config.yaml
n_layer: 14
d_model: 128
n_head: 3
n_kv_head: 1
head_dim: 32
d_mlp: 384
vocab_size: 8192
activation: "squared_relu"
norm: "layernorm"
norm_place: "pre"
norm_eps: 1e-06
positions: "rope"
rope_base: 1020.0
rope_fraction: 0.5
qk_norm: true
attn_scale: 0.297
bias: "qkv"
tie_embeddings: false
parallel_block: false
extras: ["hashed n-gram embeddings", "an embedding shortcut", "LayerScale", "capped logits"]
init: "trunc"
init_std_qkv: 0.0396
init_std_o: 0.00863
init_std_up: 0.0396
init_std_down: 0.00432
optimizer: "muon_variant"
lr: 0.0136
lr_mult_down: 3.0
beta1: 0.95
lr_head: 0.0043
warmup_steps: 78
schedule: "wsd"
decay_fraction: 0.795
decay_shape: "linear"
final_lr_fraction: 0.0
batch_tokens: [16384, 32768, 49152]
seq_len: 384
doc_mask: true
train_tokens: 144400000
steps: 4887
dataset: "wikipedia_en"
Each number is 500 + 50 x the weight over its row's rms, rounded and kept within 0 to 999. Layers, rows and columns count from 0. Numbers have three digits each. The size before them is the row's rms in percent of the matrix's.

# layer 2 MLP up, 384x128, rms 0.319, rows 148-353, columns 96-127
109:566494550577525488447435477481452464451494490547582594430403507399438538491483510477533462537483
089:583514514543501620397476555580408554484521534429572426563534539465538490503565466391508440437505
096:562454442492535495494559544418495387359538578562554455526472516576485513486519553468526542539618
094:508536596435478632465490512425544553510448479506499514484473581473512475455479483554409469479606
107:501428498500539522453472473465427548454569500480505421466473583505606421486535535523430550463558
094:556487503452621497567462495533549596526552392479526435535592563629510459465547481472479479508560
095:530524522495527484465552475456407471482541580472509532439468493458551448563468448495500517527554
096:595475513513490419494475450511554515478462472545530590413506528541450509434549502479426391495521
090:490437521536470606469479571527489574555532548488538507532514514490494529473482446582524435587529
122:522569389490558487460557430403464489441489574460405490509545503498501475485511478576467612447493
095:514507460497535414598573520481471456562445555372472543501382482573536425509614489534489506480444
100:522447498495456446557494437472542441505542465477538474405525493556563510544646485543477539560483
105:560457487527431437473492454549557515468507465463549510475552495564480482611454508449560499462509
098:509535558563462467507507544464486540525515519526569582499470421601518456577529470542529480470481
081:453520453481546547495478529513499550571525500546535444456506576516486437467499490516621507543496
103:463494466505456514458487549531654463519579562523515473431529529490545525606502547484456427500494
109:533470506573537560534543484505463482465389466484559476519541507406552521471532553438410510485511
101:512511470467507565493434535563476474499514448496475537569356402571498542529498566580482488507510
097:438496555525501439522514459458542504509500442632505527477501547502500470470511577494499463506509
101:553406398491472575514502411446523558428488619505567501462506452465530504517449476505506512506619
108:408493579532438508445506582470478515481459501420463565508432514505571548503438474550500433560533
107:580529566528555473444483490491507481529526511478477610495431546480474488489511503483462517432430
090:491512512440499530429582465589544423516436499436445416493499463485489499467518475497534529548487
101:483525436470486583530405509517468433552467606490486549487477440481506560509540555497400461393522
098:557483445554497499445542449516487495430442459470488488589478456523460588597506472464513536547552
098:433622539523617452507502408440545523568530476437459474495501549485488496488497556512536571500377
088:474518457490626574437467509489543472482480470548511429513478540490485609480503522449575523533501
094:446483487463430594491496407489536477460542457533450491516402423508443523481457481508497513520456
100:524544473516434537497597412579407457547426516491530509487511553580550517509533465474517556439460
103:555406616430425498455442483531459521435463575551465492409508505438499497475537481488375534431551
104:542543461447546598509591499566588518561487396488522538479469467441485487446455483529494426588516
103:425546475532507552534510476518472556516447405440523425507530632544488508510468441501539410498462
104:439401565393471482531469478530463428612519558525478604471547553484543527479557609556406502522518
099:417597510486539535465479478495465542529487431482554566491433374575568466469503481512572435499494
112:480442615497424435495464475468541538503460537527515493469475454497528517545498486380535445502484
106:414586534460532547445551479511491588545461449492493569610545499471515537521570421471512512461533
095:535566492460437518510515498563582498426420558550547501475557454541548555455501523449540464514521
095:411563623470483486485515490485522457487492545493462479481503494524580463445523539546482442511534
102:568444548434466506553529506473493400397571475424476533565463489611524637590455494591519463534474
100:429519451570462495490496480460449530555511462497480461541475426472415604473519518539582379548509
094:558406491494535548510548440440448527498455578465414447461492497492493486530517518517527518508424
111:463470525487436569421504480511520499463412486544567547474586566480455439568494516559486423536496
097:520470540462578493596487557516426490524517428595444522465467458574576420442555340521543414576556
094:469486625385495523543626455540506513509462511501412508582515586563561523451519503472494491530490
090:481606523425473596520458488479537603439469587577509518547491534450465466499477424507524505491456
106:496415568483438465543466472424489557562488478533568469449429542392560467455495480558530454578485
098:555433523497527543469496556512490532483505485502396472513485492511517486431519561456587446449494
088:523584562440494544490574579490470492539478594494496532597510530472506481404484525599527455486538
095:454593450463431546551416545528482471555538510404424348555514522521443527502507480464563479487566
111:413512522498467516579544406417370480597449488596462536581524545553509452471479479491484510476493
104:501424443549585518456338352477526459528590398479536457493486479466504468430470546515471550475574
101:533434436393534573471583561566498558532527469529410629502530477586478576563516422521528476508462
096:443477522459507553540408551560559510465534569505503495492452498494463489537495606452490533509430
107:470468599478511519558456590399532512506440540454467590514489415513544419472430535622482475457518
084:500551497424456522520581483529462453570569488592463481530432576509555540507491522526507458506638
100:503513581500467560509471423528453468494463456435480480459388538504538510472411550423443539572410
100:567421537549435470543450597489475526554571572584482495527517469462524463533504508431517489532526
097:525567488415413537526467553528596533526445496443554422523401466492450523551453532390441491482523
111:657511537525428539484507499552483436535436492471460534477519515552454441474438567439435493534424
106:458515437535606428425520495502492542478448520486622511562467564483490465495495537481462414453393
092:527612449534499509479544449539492608558544578454481460430513550509492506525573538493434560518521
105:445514526520516469483454563550503497500462455406498671522448418418508512454500564557530430559545
094:504666565539589499465463403527445484546460478442512503499494525548443501512516504595561520539476
099:542531389584576504410449510581501465440518496507416536486476588539568472620481509528508503528559
102:496514530526434497520534482481481535480521588363530465518454446501501490444488539550562603489483
095:421418554552585507495482529486457481541513499479496497532467532541522391448545496436537475540474
101:502457457476505485506391596533544502445484589550423457491500523590616437504530409451592440580557
099:486508504531518484474489468549591459525519517449518476453427594529459463419524539485456421536537
106:540445551515579541496527460496583506386569531483560536527486495493508482447506415473544494507432
097:580507406421516552510481514536482600457494561523471601523493526584501504476465459495596463596538
101:508529560563554414462476434576486538430465487464542594475447595467507498466437539523340590535566
097:461426504480506477464437506499487426505490567535527472565463501485406454526512588499492557545510
090:424516570558428492541481437467434502428510579512429523480541557482616535423446565420541454599452
083:507487518485530587570480492504532470512455530460470455586486509475471573465562536541579445540518
099:498525480465530518417492513462411456514519428492448500529541487505566582513569447442405530442536
098:540446530427503454429387456512534492463468566534563632482393581537512519461573457491461505469538
111:444475539454542501390542453538467434559540487531436423491496477466580484484421551600442429468504
093:497498538486443457469506465524463452512464514532468608516443536410532530533486507477516577473467
103:456533521513475500518498542516460565561463513459490534477477511485538497505521591474489422536481
101:589575567558424436474560378477560506446425475534538483542500492459487511541409446502504464498462
098:490546467490501471496472522496423534536509638607523436495435522480569556536476587478569481448538
094:489589557526498431476507498415453434478521496464548488428470443560519490498558516556449483473465
100:480537566495452586551547502468556432512451576541574451480530510504491485557584416558567535456490
099:510543471583519526495490437413561437436510544471451491558506522557554489595523527425497516549457
094:508487577448475515554436426486476539549491497525568453550487565511568462492544484456432517491419
103:459484461424523496499528532545466497555540511486555505493441483486441492535469417388520519458528
113:470527476481527537494487515577523544532498502557478492500483517564509477440520540528522554475431
096:455463558510601506442461499468435535444425468455524490461528549445425551406529525415503562511604
096:553446497540411510474507520520570533526466584577599470356544498499529562473478514501516545462494
099:458416505484324606449539425586518485463504517525525504469510577430537441518440524445518578509543
100:498550596463461473546552424421554485520358482564587514478535511434549454512478526506385515522430
095:480449492491507555484497578439574482525466586475509590508473571507486594513530582456480506516486
109:432426508580446441452497466386481570605515483491523535471508439473502536540467504521402535577522
108:528443452430486532490548464522559509398502637432451485534455497493477589476420501565435501585521
093:465438453462570551451491390562500542578550501400475552510544460498493519516536485390474522525523
102:584419591493495456538474404462438585523526436480442549458466451593520468573466446479601433507456
096:515478530553478458479579548506434512526484516616483449459489578527605526477555484523552403448532
114:500499482584514472333531466472547517589503519538434539546462516485566428446489530485495482525473
106:482486531497570442487516517528510532521456504502416593526475527501558555493485544576463422496570
094:444590561500521564495467494514505535412549475503426522504436485484573414503488462461498564459483
102:543551499490473471561455589401501555568419512501570495438447474441524540470567460459542408468531
097:483349529492444450507509575458461535506408431559491440497494478486539587538515461510526518471508
103:487464616455487475508475524504501467538526518515432530576510478421415500539456600532537450475433
086:481476548490495659497521541495524476480436509472557403492448505547561480599578513562533530460416
113:412503432483508573417496528521501571468538467527464532457505407510515619399564509461481516538458
099:479562544518433519557553453495401407534451516495464535533521471493551475514500482600510475452532
095:516476449503447562512527502585609614421468586542501554397498555497531607498454503500499471596418
094:569498517492528513554488544494585462480489545448399503472435495557498516510504653532478524506490
112:568547563514431542433494532518506514423412491505499491466495531516558549498411530486521505466505
088:489397503493470444406472461558539486490529516410555468535418574535473504520488505520581340463447
090:452529505402523554477537501455439410556474485501491541550453557556501540497540577511430458461438
104:541532516420556524502540521527473549498429558480501347496460406501521424522459442581502537496543
093:480498410495562572472480590502481506563588434527515451507519516508570447512441444502549517486498
108:502494503500463415463438424453462517600437652502443467548471510407517489519544522490510514490489
102:491486460516418572520574537477533472347547499549531494454485478581518496533478495476471446446486
097:573523493547489460485443545607418410503497472528478423396463454588552469442578451592491481520530
104:486500562555444515451448485516563437476547420526474456543395521489547520460499475514575619530508
103:548484480501416452435474428571567530467570495575508524440439577499472617450460441436459394492387
104:484372449557558587587487488550515544453446503527493500529486576526440431489367426418586444542552
099:614589476574480529516459409464529476512460455513515548526561551528508413528546503581486513654520
091:445538590564435488488564495508450512450477458537361527633496548501507476511509511476470481516540
116:540473509483516553424402489519447535466481516429439490477494479524553461470626450533546443536484
089:485410495512552491423496557465501555454522476525428403522494402540509519437465431426562565575548
094:452533578482549488425436467557475445620557572505502498463412597586443491419483495449481595563563
100:472461487503533491442538536498495523474483492474537507538390431507528422486443595493494520492541
091:569485521535475532487452527528452484624506488498525573525470422518406523545398529464482502543553
107:483581442513486544495454439453488414380481498554504551595510502477506488502628478513465564515402
095:522532479527516472485405442480491412412562534405545397505444592491574435475480517512444467525513
104:502512477502482561562596408471500402461516483419402457472498490472552627524545486424481498448521
093:459524537502426550512505441531620487571456523495516546506552550571543542454502506510451495530332
104:407488502563532456514484410521501553528559546392518549537406573399499446528607509454499573504511
104:556423471529503565491407468486487553531469520454555475581519540544530508446544564520462507581545
115:517470502505432549485556475441510492512414461542590441523506633472532528496512478575522407505458
100:462432637496517581506513399509414460574472530466472477520455456558446501491467531418438520494506
096:490562514481402499465521565542492463499536572495553509494560522528565540506526520492603493526456
103:424592560574563558490403471468529421440632485447519534619438525459515506447567472524511464491496
106:520585496445542522467467540457390577482492484443459558479444433479450482480497565549445590460590
118:505485517623544474515521500572472545412564556436625521560463428472438465487474533544457495534470
101:515555514566476454497546464421463471491496459441488490540502519550494345464443545463518535540497
106:509565526494520566492482439544608539511530545498478479443509559474552483436497456532529554435424
091:516514529566519568512500538463566432544529501436464496543442503533433452404576389480584582419539
096:427531434517502496450571503527486565586652581544401434481529454460506504484511519475384502488458
103:531505598502483487586533484426509467467455491445596515418467476520456501398502396501465535506499
100:588515560496477462560450415471545576470456581448480554484461514584513487454468479491558510496491
090:504565605505605494486504518409541490403425467452486475521463552480541456461524519490455466438451
089:524443453496372522497469499501479495501510485492511539541506494455532548543472481558568500420443
102:524584523497470485478589583445508487474568495536527493542427519513546506422375512508515537484448
095:559466566552461568564425524451538562470493486519542496493447532508498473382576460521518428572512
093:451459515537500521465491489483466446545549542488542497403502405522503436425497572562460481492438
123:437504562497486536531507520435530509507570604518508479437451581502477456473536526507482501455535
102:501481470568526451538460444532530525507415606451535410493563498500519430451471498515503502539407
094:479456538560513487466480449374578471498445521475517475471483548427502581457472441465502558540508
102:601498481452468387443438468489556487480569512554515469511512540487459523534541515568522530596519
097:507475485423501503536508406543519509514524541471567485543569551562489506499555509453490518478368
108:450475536542464548618559369526473514521379528395388496444424494437470464500538531539559497540493
102:425499522525542542530460466481411549476509445445462453551469502439448593415480498520529460472374
088:507509422538518440485549540388512484500440503500521471484501552566470508511530612499478481451498
099:444463518575402467497467495503400471482483522546472528501567568483491446397525474638542416559475
115:520470501512558549418504523597588605554525443573465509519549572529505513458483483526444510515586
104:473547510410468586491422493451531473532495469477503519440550483537570470443519550580466462556461
116:426421504452506550503472523465396567480438437414535431567518522474603511448447503596450514542519
104:513480453477501512395444489539452516503477580581503455563544469437522456526494499528574572476559
093:426516461441502597506486550516518473526444585537504549526470470484559526450530584534528578535510
095:496565469412509441428456476505427523484549476443626559463443462462458481560505442508439472471472
104:455473615469541534526431530445520571505440474460553502441493556421538479408483506521540569623388
093:452417571501569428452479515482602473488501606461510430436502498430536644422487492383538549502504
093:562501527562521536484444467469443412565491575414533373526434445549557491470500582511489446533462
097:504424506478521506510518574402503407394468410495473506484491492541475474542511518463602473495551
103:539548544574476448478524466525508529501463395479484409558495512565495499479441509521445508548478
101:440590447561509489464483482513486494530576566492616510461489535489597461578569581499515536456526
112:578513529479553563436458475567536534503501389504560520533533398463542539479493578433533548476548
107:477522509476492483473532620449522406537418487489490558467515492546506415622568539538456476486469
098:553539483452497464514471542600583484534479486461417502521530542456525439498470516519536519503541
102:474424528511453495412511546496447506511496432397498460554518444495440620435487580494545508462535
102:526489518502457422480447491500457544468500507596505490497436557491522602530428543490520432601500
109:419497448491515569472499571444406521467557475497382473503418454555395509469456512559496510479510
113:490450500461596495496432493559540502479599501451515533518482616555503476506479557435502503510492
095:539478482526592513406501554508503469504549533459378571447497483522418491441546504445526482592482
107:491503510491490515439522459440471509559539554506476509473488485466464539585484489408584533526458
104:396492527481526466490481483495451555413512443522545489467535587512538549497482509500538551471505
089:401507506576525449522380548470531518490506508376484472410478526477533467565487498558562563433457
100:432525491431578500467531492412452481531465448485543496446503513428638597478424482567455496594547
099:517552478517484597541588419487474527479538538418390595545535448519572443570424606477538439518481
110:496546507530515474448563541523495436468585373448539448483448463498426493645493519526487498491487
100:433500524477431401549544481483498466445478510501503504530441509468549510462520568556459531403519
112:316477495505505418520491465569548515459495515469491470574534601508523457523461515485561569552477
101:467474562542527503527399408575478464526531514455409495614529502438359486505507615507539560480499
081:441454594496484580530472453530459520434393555513504492552513529428539444522553480507554606514504
093:439490491437493458460527550549517570486512483493585463600430480447406517495471566570396467548461
098:581418515474455526486467468514439406532471533453499506498524584453510427493501531609488487580467
099:564492478440456514457508503511547466520427457501569522454433536424499560409548497594593511511448
102:484471498531500492556429476503485500475444431519532522475515532547506525557509564536571517468596
092:576512587493496470529428451583481462537509588528563514568527497530470570431580481498467424507503
096:434531529453506544507493425432564492414490554540399525542444588564556519579535453440537516501438
108:546500539546435501527470476517491489527502454472511426523472473542497494483511511508525364441502
106:525354475533465480531509417481483470497396500521538482520472513542421462504494595525562567491480
091:499436506428512437469536481404448465422441435551531603489497483486454580575542495581473511483442
095:387508518567462432481488541502511426491558480513607491607457489534506465569442550488587533488541
102:478527488537511508400505426447471443454581474501471510494479456477470428432436494394501552562408
099:547482433444532561483521458474540561507488582507404469594500438435514563480515475593517565543550
107:427566531564529485595514459505488519540504425494538512552512524605560447513542512500443476587561
095:408453508548490483441492561512527478513546537537480550299478518499528540586455511545579443557516
105:397477564487458475461448503567518552492528482526439498572472481583464562486590562476518418560490
102:549456580528528525463363445502389513470365515419527392529542505461470387426467537533549376509437
099:509543515523428513484456506506466427484492578495470511472427502506547551358402545482405476456541
089:471489504527469568534520272527539485504509577523380481531509489542534576507599589508484575563474
# layer 2 MLP down (transposed), 384x128, rms 0.533, rows 148-352, columns 96-127
104:543550469455477477605500528458533485513456481496577543515437420405385561519482420406545470429485
093:537513453441470549575525474418536439531517496448427481431452547518459560476492544532552427584467
101:455448489562541458573455526537502466514522468487420543499507504441591525455482357561432498506520
097:510448481477536450498475482606521422574554566448565563486444479559507563420546531497536492530465
110:458492562485483662523495505454480575529509403436463450516461538508549482520573505430399477587550
098:475521391481519505437463547475441464457475486434454540454583483507608548448462468520494399545477
101:534625437504485521523519558526567622439533568517498444515589430480489482552406452536472525603448
104:466546456486487457576508521602489522461458535473466557442406598599471508560505444440525567498588
101:519559538444518457497588484512474517577471512493405545526546472493491491522528510443491495471502
113:493464407463555463482433502524379499497445470552572522457498414557497571454505547447395481494492
098:545533522474452547480462539526485481420442519508555609378491497495477555542438499528491522537574
099:604496581458588451533482489456512476418538526542511496521538460419551539498559453397485477494512
101:581502473472492526562603399515481494563515465482530403493567546519465455422451423522445474485418
104:491549565476469382557588546529543559479534507517537527538564416531516531510448454469496530462589
092:497489480507497487444386533481489516592586477561507556547524514445432477580436560472523508506439
100:535501538433572598395442539495443391423466477501650550454511495515401492598486475507473422535546
103:478504504470475525534439481443535565500479432576478554526531518530539486573600412471424494485540
095:507512497370512489511504467564500410459457560466479425470518488476513531493524528574458501537481
093:488544515534439487581499435513538543549526448588448458544457519472420440471501488493469512432498
104:477476497476514553564519542571499525494522531440485482518513521407480521450418508423426483485506
110:507414520573512454520511506538523523487455441394544459483448496556545474491550513490490429526460
109:504553521510553528587608551464480460563470377523493518444556498594426520523500418460517509481522
096:545513437466504553471560556453486503601459588483478468493395525494412508512513472469518582490532
110:619462524467463493428569497539531492461552433471485494435498481566495443406525498573529498562485
101:533516500521540589517477487504479496586518493593545584571491426581442458462516528499453566515542
099:556608448455588415519571493433426525532441486465480433531509485555563568540485518454458615486434
099:584456562448457469451537481547598460475414544588467556507544493548475454557436529566494436503534
089:508555500488544459495482495521425420462494516540505521377547432485464568505522533484408499470491
105:521447495491564533502591537523553388604526483566428493475506533581460493614469430471517505492531
101:497465468434491516500452411454521478540440557567463489473446510465529425498516464476554560554544
100:605527573502461464361513465436504464455542535530475546527442468607553458496482515536562505495378
096:501445553526486407423472586458437491416525510496525511475517537493442508627473433551450553602431
102:499579522459580442502485445494484471528479560482527555494532542436469628452564596480549446436554
093:512492465434529571464559522504511476554441514517578552502494496394439451444427471522487522519519
108:506469491519554504549526660530455449505499421490437547465494496518522532426437480464558513525435
104:427515579454494487466553467542498476566514490466465641532512464425468536599530409488469478432507
097:536534501585489538567503495534511466383577552570494560462418457463446455550493465503456496599473
091:483595509516461478516598565504428502483588514487576417492428533613467553452497532509532498496449
103:486535547608487484547436585513450458534546520431465602431407575462582526475521520448497489488483
095:536473472416519470455593533603613507480541467601503549470574526543501439544491492508433606463444
103:625408428553499550480557451507471558547458557521498430501533556390513483406544455516515510550504
109:419408532463493475517488562567421547485514476502516546447627515430525434477443520529542480600462
103:462620511507566430461445552549448399504530503517439564515514517634495399441473473439478398496540
101:519512528472534388481516551520458480524451467379457511569404505504468549463410445487453544464505
092:413450493488442487472533590554478421493532513596403506496490467508551584504455458531444509530496
103:499384587469504442541452588507500513523481515512569531426461490447472457506479489536429434559570
098:376621467433484458465571406463463507562451416463511529421520457501488485543485414559448500508474
091:529523441418521432504515547484509536516478508557487575480556510518390499482455480485482489505483
097:559473491576554422505487530508502525474507473502576467503517469479479497533562471487476496580521
109:422525444473461487547478486467529423614473375558425672435492462477401548467437455542496548578559
103:543470502519650527517448533472504496508531541502445434508534424541531529519471563508534584366564
104:475561490418512523550482493496503545550531474405505481499453548443537566470503519573456426577451
098:598565518466507497583510558455540414516547486530479534467522465491493494479559390596545492488533
106:459439559523469357523543530530575463548442404528475530563484459483541569536549478473538514518522
086:466558386547461507549548532505467523503497470516492478460544555462458540473542449509484505577533
098:500481549477369447493411481508417435585449508482448450461514470476562455457436515501490500494446
107:574515439532490488602463551444485419544518551484540548459446465502554485542501543483495469502554
091:481595455585450471550450552553473457490544515588462490535502420567492473501479434512519578407367
111:541483502543461378431457488492519461511541534532520476421550422523491523497432507482550501630508
103:459557375491538517443519448617482434568544417552434506548501561460547484501562465463508536423515
098:491502459516432428471415596536534541440503545525549543496561458598458535546500437461522560518512
109:579493371529465512512641452534528465559438549518492453506490453512532526527488524498588572466469
100:529570531520593438456549414509555568467443544474440442416613386478500442469612416566566495575544
099:467430419463526514508489473493534495492484680456401526503487586544562522480491519519502428508474
102:484441500527419514464514465562409496556482530511563596465504473414471516591510481546577509549470
095:490454463412351520542548501584594564479525498525421528461587493509457577525489496570467542461450
104:538470481601405505466468559473440492509525641521472505461490484523517534548573424453539365638517
101:519515637488490456486613512458553525545479488602491521462549426485523520430515530456467579514402
098:514480498507503489536482572486549601492522467507545474543474482471452474394493448482541501479506
096:484548426467515486584553531630560545479503440419436574411420486537416559490456502429493455483520
095:571586486537458527554541500504563542466607525533368537501425571479495554548577544473472558479459
100:475465511526546483561557446540574486424506495608480513470577439473505504480465494566488553592535
095:520518441633494533628488563515382471456564434505545535493429476527574508424472468480546557413460
092:505492504487497440539500597525537444510492439493424525585476543434574553567564523529515553423490
103:531487555529467518466496515517438516505477466452462581534522515496428438453535533506455434479490
104:474511504406488465632559500471456518419538457505501527479535485487529454493635466443469493439450
114:510476547477561501460489475520507441565489511557489413483559453492501601486428479559475529457569
096:538454444477473493531488541436525450502501456495478553442439603495475444527540479572535505495452
108:449474508493472501457510468527541497428509552567456534439501507561601546515488507512503498503410
103:508569536484508510501490435477554438564471584490500554493406505519517515467483494476554539341426
099:508533570511487408481490496495556545426562418514541486525615507445484465526438498505431490559534
096:451560488552455612533576470553476559431538482486422448529464544570488562492576499459486451572349
102:413575487502502509641470553430451442476428412528579509545488595418517501528519551504505562490494
104:595433510496463464498546491571431486578650452514478497555502401525514513459426388430576517570523
100:471421547494516499559546490460527433468492464501524598488482519399509420420478412550490501500459
097:496378521548518523404518472500556462462455514498562665600493435493579470516521547491534446535432
110:417502440538517548549525537542512553502557474478470502472552441548524460538580482490455565502556
098:523527545525485505602487503527625544521433447512500530536505502493463584384583441507503429391588
098:533478508510483458451533519511480452565471430413444477487451517475500495527534521521486498540539
098:532497486433507455477494417487513552452564537534502496508500420531518526558491558503517512514501
103:429533465361553540556506454548506619591477504597475477541506494435424467440475537481471516545437
097:590520528513471503620474463568464514428539468567359468484537469455556505491553523517451593561501
107:400401508547525551550498470516504532531490450416382538469533500548484557467416424463413525476541
105:445470471535505473518536533537512454450499555484547566490482509506459507484469540598393449541563
099:468457515580371544432502552508504463465491492491484538548417577514566502500443454601483457501445
109:555451492477559504457480538486478502479484476474446582426550586531503457488492588424477456503584
093:558495469485446548499523453434533499546542436607488596428518503404435519493489544561516521524482
108:515528485545521487481608474512494446576438369420497458605577510426495469409490592464550530590565
101:551488592465557515543617420546493579629527557484466559563478455424505467595569522556497457507492
091:502571467537540515519555481534580547489588478535514505457457444530577574501487469488491505469418
098:491532318474505506495516490449547540586485561510469480546580588421539504551525469517486440549413
097:460499586456541456623518499413447522538468535496453421431452455565510516564522446463503532427532
107:500483502433525483483531543386506458443476493424439565513486576441529529523543591509458487531474
098:505506501513461552413540595520517452505506478545546552482520536438495579518603613505583503447487
101:565510373526488549496484531551523492521467532476457452497592539324534529452413497486498485469417
101:459589536525426555499505449476509514511528494519481498468519526554476455511565449554600463412485
104:527458436525531584523512493485548589468488554488585533502562560445415573455518502474538485569562
089:543569535467476504539547561548350540497579496546512475459556520487451439496523611471509492475466
103:430482455503487438432476493440572478526526619489525482415417463506494598492486438480489554457413
096:490519485382439434430433566457487585573515476449452490450560547470462479527446439475578437467529
094:589528455606513511436528466544600492511477477578502439409441524528407527578410440491577590556511
104:588502529472521514450438450467570510492429425597477550373557478529514515500459442411500492530508
094:481493520514445474565528404466639461477423544395572570566406457436520541532548508459484538493502
098:486522427482585507496485420437472575589541626534465431587449476462464565537536471498482474490469
097:510540463458578427444478527479562513598433521482535520514503477461463519389523622400505521534545
103:538556528508393528535423493526409486561565357490443471471520453464430475489482505458460526602489
096:495429659498462558495547547507518464558580511529376554498535472426605467507456517521492527505563
111:562473546490497459472546526479491417466561563465432560525458547466417487542573486485497524447435
105:505430459471483415502493508473486497455505530494450430399514522429442481615496523435535551460473
097:544509547572355382635531534561491488536527461570437495438531521410422513482471491492498496560448
096:515430549473506448432471505544550499432606458557517532507491566464431516508520463485467566536451
107:506563403492514424436499473569433502483521463455497486513518500510585538397555485461423480511589
094:518589426473550369556465496511587422454392529455492553455481534551445505518535513460558531526545
103:542452429513508518513435490494539412409484517587456541604450447506501544493583519501508482497487
099:476523437535473442539545542472541537407493483520476465495521530543531514486597463498521453425473
094:498543573420644521553463515438503516486435411484545485542454534502547470483470485472543523422527
105:502478490522495511417488510514511434483492481511527593549526456445522425467576490426434523513429
096:496496450487497493440467557481491437535595531468359484493509587509533393536425535492447488504562
100:541466544417434498464413566557479468529576570457484505469437465461502468499435477463496509564532
098:515543503517507449578559499478438490546533527522480441460536394516479521376521527408513532495559
100:568527441571491564523543499515562529471526488537589539521481515449523505517536499509431493529498
100:543472336575553537525370485525529500497470577507421467593452528506507502403509552487567564466494
108:500490379492514484409575528557503497484451455521463551481542473462516496495494414536467475511498
101:541532518488477536375505501550545553480397462444415529532510567513553496418465571486408499466472
087:587491499515524491566480481492506444466578448433428574459519436533513500403510502499512561488527
097:496516564525537496449531551502483494477535498500538404562434418496439547494624440538542488484488
095:489468562460499433524465508435448554539527507457506465573476446465489450476498510451444526521468
106:514559373607626519535486515511453453477505520450556477476536413429524504474457553544442440497538
095:463475459432464505444546390566505591507529512480513496517468441459386440484500583463459590486396
104:515526453484480450563470564441511585461570471438524510520434426439556591501402440431550447495486
093:451468513407484425465498549594465482549521503465483520487523445469512491452374562582455478544469
099:544479611530479517510474582454471487437436427490544443499484475514514486503478529497524478584497
106:544453556482474458606515449454543508531461534426536583438560474542437468487490455477490524458463
104:491472524464519439539562472589543488456445499465533553390443506545521468457470495529583501533478
097:566503491541489476404492504447524461510481488566518443487549492472512504541522461615495498389401
096:619528475505462478561480548495472421456487540512556452500487500489513515503449384511560405449443
101:471505457571443438441526496507516536475524556580493500487504530524429504466492453482456489546571
095:465469482483480446502511482422497492464637482608556574444376460436515500524563489433431540529507
099:480546507501469506459472517608496470446442437510473536519459560450499528436549481537550544574439
111:457575529489470510478504492490565482494540481567535541502554460492448480456476482399421628487449
106:471567512470493484494423557538595501431495477456450506433514509573595475539469559509513442461506
101:557383563618486554503547509563490473505439454447490427432583453568482533584508510540582535488479
103:537469519478478494546551495346512489492514415572446491509503528479516438525508500562563559495534
096:515555496530495508501399633516489461484545537484495507551407445515450424575413447532511482464460
109:399513541495507572496557448519512440554441482411453472447535509446506476445486576476568476624488
102:451423511483595520466496455499414537524422618509517510559380446477576524500576526497473533500469
093:453469520445469497479602483514492512454534519503563439461551419464482570629376455501550492543537
106:450434485559483462607489533490465466480408476503538548522467524515491416534577519575507424464510
105:529458455512551500461484522538594484523537455496522496548497550546485560619509473451362477498548
099:480451447448523509356410521519493598581533523486512499453590441530504425480454529501449459516522
105:511481473415524492548506489538430450489381461514473491559527453482573524498432563502446549522502
104:554486476575535502510576533596489441432488569634510507489490365462552406571393462412525571535528
095:443365527480538476481380518588531434551473567549466540481520406509610511437435548582481525520461
100:543493412472400477574531434562497525509559538530552536462560542520485506477512589573494475578498
102:482479508480555475500528429513537505515467587413499499509529454501543456498487465515550472490450
090:517459578483538474508547551485572462548598451442490398415615483628493545540519504520552518580497
097:460482454560476446402540578603471450537506518478496482474460501487513576651502570539502528457497
094:469514487489421442601465495556549525544461531568490571466580488521507526481587522449419543384488
106:496506529560473473478511470516571472501458522401514521502494398593610478526489528492489456576502
098:581518499502465493530499507513519487492559523405538480509471458559492484498423541514568423538508
108:525559491485552501560471558488519448529521508436521430520515476413461566469483496508411497519562
098:557491426488530526678444564544568449643543537427510468474470446535479508536429422413464536451505
099:437512515546535486590582511451533487590577507505559556394505522531458511405438487594581420511516
099:460505489494455504526511516572521517465555466529528473523523487526439538458467513379591585629562
101:513494487419479482494506491394401572480468506527455512517528510488474437485579620538446488461443
105:547475643470494536473479494598459523458480519576469498455538573478468482580573485398496559432516
107:550422474410552419491456509561511460396529592557537504526439494567548513525469560485483497513534
092:533494512535491552563532603423486550479375401558528397561533511559492473530516459510470556509492
096:570478462616512419517501548584597446445490500502485443458462508555598480600500460537495516486440
105:511518585502513507534472502419499506543494531566501450468628609510410475440602471471452440437548
096:570460479443419468482419512495438518460493480562528518471512441426550488461568483358447491501589
097:540523518463577450609548514479438475600526538560512510469474465458490489506417456464456563535502
095:562504504538452501526450587504501466594616431555495507428532527521537514447523429540448503412525
102:493546435540504561480553570579528463496489437554565480540451480537422502611635525499496579497586
103:546545546501452484501578508512492465572428462468552491585501495501566455457511471462495580497457
112:373435569427553427517511459560484460511459507504638533563568483530463511514433512495541520568568
095:414507528512547462544469504540498447510492444528411504470576529382448489448429618571531490496557
090:381474471595469581618519522534587474471537466532504420517508498483467495434497427509517486551451
091:560515501491410552474488506477508410484499560504447518512558464529497533448519476392518493434599
103:587501580424530442434456497552477404552581495484490577459461528395544508483526604485509477491421
103:543555463585503433505548563577550475519342471541528511501508641388534513530414515526513540471524
108:598436424460476556483497540519494476445527423522498546519573565503488589547456444553498468535458
095:482451506516479472512407557527471459460410525489563511527515541537473536497487554458414500491525
096:563410483514547549504522537457571521606501444542420529607441508481528428577400416542496512533484
105:504470486474535565438514509459549447483484511554506658420460472619588464528508415487400493497555
108:534444480425475511562453453519440460516507570504479479511498524575445549521458486553457422521551
100:473479453471515578536502552545514504517498478484501556478358474431596496583539554450594512480446
102:551503407427463529440450476419410505503549483437585450551416486491358493628415484524533537557506
106:522563538549444570410478488449430385492446477486438458457473473458419519515503481447443517477456
106:545499600437546508503599498527591418508497564515462438487530463406515443511536468551449456433426
106:496509541561543496570517413458554470476582498479460444437602517492509444483526509545559408557473
093:487507434582430541494563434468470483663473535521553499461469472507548554413520529518424503483506
110:455492444487416502538611516533488475503485440461478447492601526470490537537556474462567468426523
100:444529499504440550534495507449542502446542474550461560559446499478516431524497603473507520509425
096:580522521487463529447502470595528591468520481497453490468467516496569582453551535506436405480518